Weights of a small transformer language model: LayerNorm before and after each block.
Each number is 128 + 24 x the weight over the matrix's rms, rounded and kept within 0 to 255. Layers, rows and columns count from 0. Numbers have three digits each.

# up: layer 2 MLP up, 384x96, rms 0.152, rows 122-153, columns 0-95
# down: layer 2 MLP down (transposed), 384x96, rms 0.142, rows 122-153, columns 0-95
up122:113160095161096141092048115156097107135125155137166102137136116136157109132110130102153119117162135105091150151131146170147130094158101131166135120083163090147152107136122149135126129100152126115127106110125075097070159140134120133144092164134130120164103125156144095144132134127142158186
down122:156087145113102116109115131115127147123143177130130114119132170126108111107123150149090141091143143109134124110133119157145113130148079140155118093124086112162103082125148130145151149106165095114124134157146154125162051120107153136076127126163112115129131117133175146137150128128130142143
up123:153077118144129151104120124142132162117099129140141159073152093132066141122124149071127143162095147109123162135120108166127104125153128105101108153062188093133104111118099119124111150139135136095135124109135081109090154135092169140136098140143129121111084125143121153137126145130125182126
down123:202121147171102126129115116127130152137161121066120114124107120105108139091142159127123108106157130116072106151187139137140154072076135135124164117095099147154162182151131103122146107125168141144120107143096146129124126129112103146115114166127118083119133138108107115118137135177147123111
up124:121153157116165119154094120136126129126118057134176066140138138167085109102146109183145078105120168146099138155187109081125151109117167112108147097121125142158134131116095169159147127164150170121117158118128138118140120115101124086088107127155166096114125096164137159106151106115156135134
down124:145085122129109126136134158130135131170102130138142121129103123128128161134163118139114121138142157085130076097135155140132135116125116148099101121114112103116138138146064126110135113138124102184148142084142109151108135117136154135136131107141137106098117113127158111169168162126161078176
up125:146110130155152141110144161105109164139157135131131172183126093136120151105147140124141122117092127162124109121165146142104087153103074115097113115111130169138138116100124124112161132117152118138136092072134127116125102088138116145100139113151150132116095132092099141108116146101123139117
down125:107136123157147148141115112157072167137122135142119106082152112108199132189069164155138126111107138118107106147126106126119124108139116102124098118075118150066130099123142121127174149114158132103126162103196133097150133109116106091140134131134129136126109153140136173133116142125175113120
up126:103112068180131122098153123121139134113104118146165172152170166123135083148153123125128162134142182141170137122139120126094120121153096166157112105122137175138159123149131125121190100177126195121101144124102118153174150133138155121135133177148123118147132143122138152129156120186122099110
down126:180157157079068115126135105136143122091092116121141136192135118128136177091112112105094138130114134167146126134133134128117137133123131168179165122106054110100117119128188119125089142149131143091122152130165130159134110110124154139087163106095089128092132153144114128095139123171173100132
up127:165140135151159101127107135110145123153132114115116148104129088157148138097169099142139096143119119080124116125085110144138104102161111133136112163120137131101118088114143140136114118102110148119131107155100130139160148086147106126119110121189151123124141116108098122117075125117173110130
down127:121154142127145129130165121098143118167121121117074122136111079153085166104159170115142104111124139114103135148166105141107146059116118154119118143180169108125130135133123120123155124145121150132157136145103118150102141122133120103100192118131107070170133165151099092130121099092154086142
up128:123099100094165117133125143080098122124153102140152111161099150159133146113090123115126153107134134141097130128160159098123130137136123124136138074103108133121158097127108158131124142095162117138107126158104157139119152118146092109107135118116092133066162116141125112132092154141128143097
down128:094127070125107147151147135156151181121111133145136108153146090106208113143101123116118117078087145128098151138118135178147131114134128139114130115117119157155128129150131085142106155129108114140134146104086120137151113120124102155121148119149126145113140092102126139128120130148125123165
up129:150123116144113162156104091168144101101136089129127151154110122128162135136108149165094087151144128124115133144097124145136132116145104130125119138109131120167126146148131122138125129176140137148109136113156123116125159095109123170134129103125121172134130105129124124126142121111111078146
down129:087150129108159106122157107117135156114131167133155181173167108082108121086115131147106155135082150109140153155104150144138128145138100106149144140120130080124094159136139136119129104092101118142115157176091135133136147143137134129093105105136115116144139108158126111127140123118106113108
up130:127132127159110121139084148099158128148102136157127118104071105190169121145118114151089146185161126142123092118098116111110128161123128128141153119123150120144148128126124131114083119139132124138133098121141115124115114156139169077094130129092150131144125115163101111121147153123144077154
down130:142085130158138098125134099090142160130138137165104104115134173153090141142113121102113181148128103122149106144069126115142146131134103131121126137140094135134146104118135143136117168092129121129135143132095138141120151143156129107108113137116138143162071153111128100149139100091160116139
up131:107137167140109138105123156153102146167129107142137147116134128137118113147108165113135105162124120125117131102099127108156101110147151133113103079117113117115143139096167146115118111148145119118146115172125125178186124157109155164101127119144138133169115109132103099155103171149137162125
down131:135138103112126108114147118102139167117104100145150142145132128123083128124146108119155134162135114123153124172113106134129137166150100154128170110148106132113136115135096083139104145083131169135147163124096086122098148128135104137125092102117174103120121117189084123119151134165132142093
up132:141118110128145104110129129151127184146153129138118142108111168107100110114132163143118111072097154090104163129117127121156128143132145129147119138173131138126158083110116100093104150110122078102133150166139123120118162110087134111111148152156133131079135119111134136125127084104109134175
down132:155134117132112107116154162132079116108145155111111112135131145167143112152101189119126150106137108125115119124090145163122124129128197119121085109115137141084160103129109132144145114140130143146168161063123131141144105115121142092163128101087139125142083138112148158104113132153120130147
up133:149143121108147142153114156095113125138159118170162147124124135142140171121193183099102127119147163133119121119111116171107165121164068132121136135103124145095132103121171126092160156128131140142114161140104131156123102152123106094121096121129107131127092128133098094132125151120134157125
down133:144065128132086084120120151096157138142140144061192118131095116112103109132120164117127170079127147139127154159147121098105131102153130143124121113124146148194123167164146158161149140160128102122129130124107109131072142154097159139098109109109111167143119177128123123133070102144091112146
up134:126119092102110109097068105153114129126094137121145094133088123112120118135125113125153123103172132112156119104115145083094122144101120121161115137161172114137156115130127109102149106104141110117113085125149098124132106124167145151124148082116146095141166149122142109131170169106095140104
down134:088126116154133136101151166140132122133123137117111149142158122146125107138131105071072110139152155136140091118106121108129141167135118128154107140118128145117124093088122137155159134100169096154137117114173140145132110124129181147158121137101118116138109137130115104128162114107137143103
up135:155135151160136125125140176116118110112173161141127135128131123100157142143084151105137173098112125109127112101150123089181124087156102151133105146162118158157119103092099156116129098133107176193123146120141082124115110129125130108102135132166095139095141129083099146106144117145099138142
down135:125115085104081135164085105090173124143155121174101123073127164153151128137128123102136077091094136141104144121094145113193064165163138106152143106122155136153109153145130122159139093165146138165129148139117098133112130172120110145086139108107118154144124128144132167112105096107128121174
up136:113129107128157125121132122125179083120196132105187107119135111081119122127152144131092130134109144131148137170114175159114127089162151123126144137113187120124162160128136149135120144128123112161145117141104118113133132122063150074144155105142142157127104161148117129153107146117172136095
down136:147152096118142113113121144120171059138133125149148087107138141108139103156071135143112153129117113146156126154100178164115110148133052153103154107108115139110141105128135129104098141118160150144127136124122154115125134156118174102091169140163160091145092109153101102106159152090157090160
up137:086124157132133081111150112123103122169111139135135120144118132136156115112109142145095128103134147153104177125164119155141108163140085108139139115113144137141121128106109167090164146151157125120117136142108109139132147105152106152145120107138179183136118153093134123158141121110128118096
down137:181108137123124185119076129105138167089122116131107124149117124083167164155105118124152130143147138164124117105127131096169168177145104140090121108142109113117123098091104130125137126125154151114096107129148120100140107095141133088095118132125115157163123170079125185122091139129161150156
up138:157168127136132144111155095096110121124131090167107143137111090135121157104129118166148133126135127123168146111130133127127101162138111085128124129143149117109141130103123106127100139129147127137119065080098120160140102102171160127123132123153133134096100170110111124087094121119128140133
down138:152128144124147133119110116158117119155106158151107112121087118084138133170134095154158076094116101140129100150127135154154165137170112146124148147115155122131126119136165146133107136083131129142129153128100153062112102114131140139109111110107122119185120116140106096137131150150132097171
up139:094123160125157120153139121102092144155150089132164123155141104141108107111144145129128116129142148125131145151127156109109126134119115107067121172140140145134138120182106163135152163171122109128164112173125110145148047116174106078086177136155084137146188154078124116165143141119131131149
down139:130162112101108125179131105135138157096107134134116118156157092131142130090130126184106100121104140158107139118164117133157132119146150085143113127119124124124141112130147123157109157117131148115080115110140171115157140113118119137150149103082139112143119126118110119101134105139126151138
up140:153142122157126154085137136106121110138103109161164114135110114123125145135129146084131144113129114148118100130150115132130156103089132099151128140127113138097142119171135156130093131124151164153099135131146143125144153129126151113148176123110108181128158082139118105116104093108099193103
down140:120142129112134111163122113132117200147131139107140121155108143160135098114115103133166071111132147123135137130135102128169123134161152143108132135126098107103156072130140174158156126093087099105120140105123145152173131129120100128103135118126147132140135107110111111145120107149134099123
up141:120115178125103099143168131114135177132106150115119122133129119120104135084067136127148119132120149134141134149102148120128145084149118146145148113093132130181160130116147116134088094197131135098086134107109095145157117140157112126160142102101121150120151130145100144153147173154116151165
down141:131124132104147149167170086151098159146133106107130098077138083143184123120133069127130130131150114146143129144137085116143109153099129150183112113126142120139127106115135144151112152125103095147133107117153168103119162108107160080149137138158110150124133123109113100127126107119134126134
up142:128123136123124082133100132144086127113130111120085166156116148096171153146122113099123131124135118132103092103116124083115122109141137111106110114145064103144163146102154104129099146116162145137086093102160105091104114093142128106145142095152142146124132157114111098110174110153124129157
down142:146108183148145161170103146144094094119162142145137136114132150108114094080109109165160091102135144122145120121147133125135116126122104101106108108138138172157155141109098114107140149116138128152105130124128134159109086090121116120142140147147126115140108127099156149161126108128125146102
up143:105140135119135103157146148091135080123109123138107113117117120108115135146090132114116120146132147125098160124184087129169100105130140141096107053148114147158142107154129127121117175121122129133117103132115173131142105161106119152119040169095097149123107110133120118156129123143113133115
down143:097122114086137115127147095101161114077160114169121138129084093169088113119124139121129108117138104136121119127117142112082123137163143104143099161108159147122114129112150147124103188144162121170130119113117119175160109118163145121104111147138190145190117159149113109083100121148116109156
up144:152094135132149161144130098129154137172122149172159148096122132107069164085158147111155121169097171117163159138116115166142153121158115139138132110121116175172104125130126126122160123128102179119155150137148100131142130103103111141120103172130133126101109154118106115127146150079128142162
down144:135160131136093141139118076167130161190106106125119107134099139161102159098134132133111124077150140120075162146151120145170151048130120124131155130126148175102161158157151135156136089137136129147113102138091155113100099095125105163105125150063134138135113154076098128152118117145116134133
up145:130152168087115198135143152116126168074139120123137129119136117125141131111132159065129129123127134092115120121139140122098089131119139084093168157143106134130174187160101126153094148123112081173138071114153132120096082092130130103120121133141125101130157129071105102138130097157123103138
down145:118145133128101169150136139134130118116140140145087155128136120167113133067111097142129127129123142119111168110148105102082148126135105112157095122142142154094134098136159145164121145141147134129088130136154146137151141152104103112117152136122115113151092136087150135148114147104123144101
up146:158080111161120110174115149099133122176131105138133171135168070144139147099129128115134155134100130110129130133072096140127073142106128121157096130147134133144087178150068121138133124123106098159093114148154120144090141110108136116163173105107115148123134116126121088127120121130171106121
down146:115112107148129081138127124120105125147143105143145126130120123118139108158066153157095136099147108168144135109135111132142115143125141143087144115162104084140079100099114149074096125107189133108157118133120160149136067136112135133133160180151158129141174124136128114103132103160129156172
up147:132140180138182125171066133128142132112143131061149129135171144145172156108106124105159123081148156110112100144162130167108104163126161083144118134144123086146170131158110172161114143149116175123145127138150097153089086150114141137127149084166122127135107131119135105158148137122168120128
down147:136172103101092130120129150152125147090137142138120141134099101138097143101149072121114143149094087166179131138136146134151151154181131144141117182153097129056109090142105143139133117124117115137136111136139119138166167102112085117120152181109175123146111131102136114080124111123131156098
up148:132107131149156139147124154088149141078142118113118111149138100119181150138137149171155168127102131111128152131149131141140080108125124116103107110074151106146132103158114121104128136126185118136100142151127108111151124117102114118107128127099145134146098125118141111124092124112117128133
down148:084142144154152119137149159117176137156179127127126129117126127135133148093126070121139150098164108122070130142119118120111100110135122129097110116173105116161099136120108119116141168130121104139134096126124096131144200133123102127124146175142138141126158136111073131117124145112097120157
up149:188137119140129145110142092095108138086117110151130122133154135125085160140130127149132090131099152109105111093119152137142160131138143123107130104120126095139115139190080128096148133160159148146119139151110121104099100105102075122154113132160088174116101161137107154138115137147155129151
down149:104136134091083125132139133103170115071098144158157172126175124125138167103184104113140125135119138168100148125138087114114102160131140126140131134167119107214128121093131106117133175125111075089116126143108113148157151140110116116131128124147108106161091137148130106106114085155147146108
up150:130095147057156096123140141126110093109113145156112164120101096125098126119128141103141117130162165136160107110110169120159145109134118166146152112142109179168126092094151126118105169147110136078086133147104145144120125109107117134090143108124087142100140155146117091097169144164152128129
down150:152109130146110151131138137102124161108116152118149177110111086120094092126078099097149134103104128122144125137195156160112102108140148133121113109163149120083131174126104144146122114116105118155104126096171116133087160125154088185126159103136166140116123171136096167118096130123143142114
up151:137083140108148122121122142124132102104088165121131140122111139092119158128125104149172136140114122144106128118135112135141134163106143095146159146169123114152151132169121100151149136090162122113152095160162111157114120091088110114174140133107132152130089132176127139115134151149130144150
down151:114143118149114144178116113124114113116133093133131127105127141155122130102124118152130100101171146127147121117142110143131134102139155131107122155130123136127149102162116120159084145156087104126103121125087156123151126130091159141108123141146148133143117133067142114152129154130108131140
up152:121116096120071166099080168111071096111092090095107155129133114135112139120159136119148138129119129158113126117083135130154147118165141106150084090120142108131110113122114157126129145127112094167144134084152108099113132131157166093134106142157110121067127125151137135106111115105116132161
down152:106132074128136149102135114116124103127143098104138114104142115126102155180124112140158162135123053156124143170158097153104154077143129141146145131148133129103120134072180118077110148151096104108187095159106134108135137164135150130154137116132140165144109104165143129108127108153124101116
up153:135139164144131153133150121105123135131159117137167130169144133087156161110131140135160152161112140138127137140148102127154126149118123149095093144135146164110168104120119139170124129111139156070086143148143129111151117153151124120062162129166109129076131133092133108145125137102115143174
down153:136161145114123142146117107148146126084132101132111134115094112150118123144090145147135093089135139117109175113148138125158112127084153081136110145090133111132123114110127157129115163155151136137097103101135157105137140152156139108142116111122156119113149121129117148083098135188186132130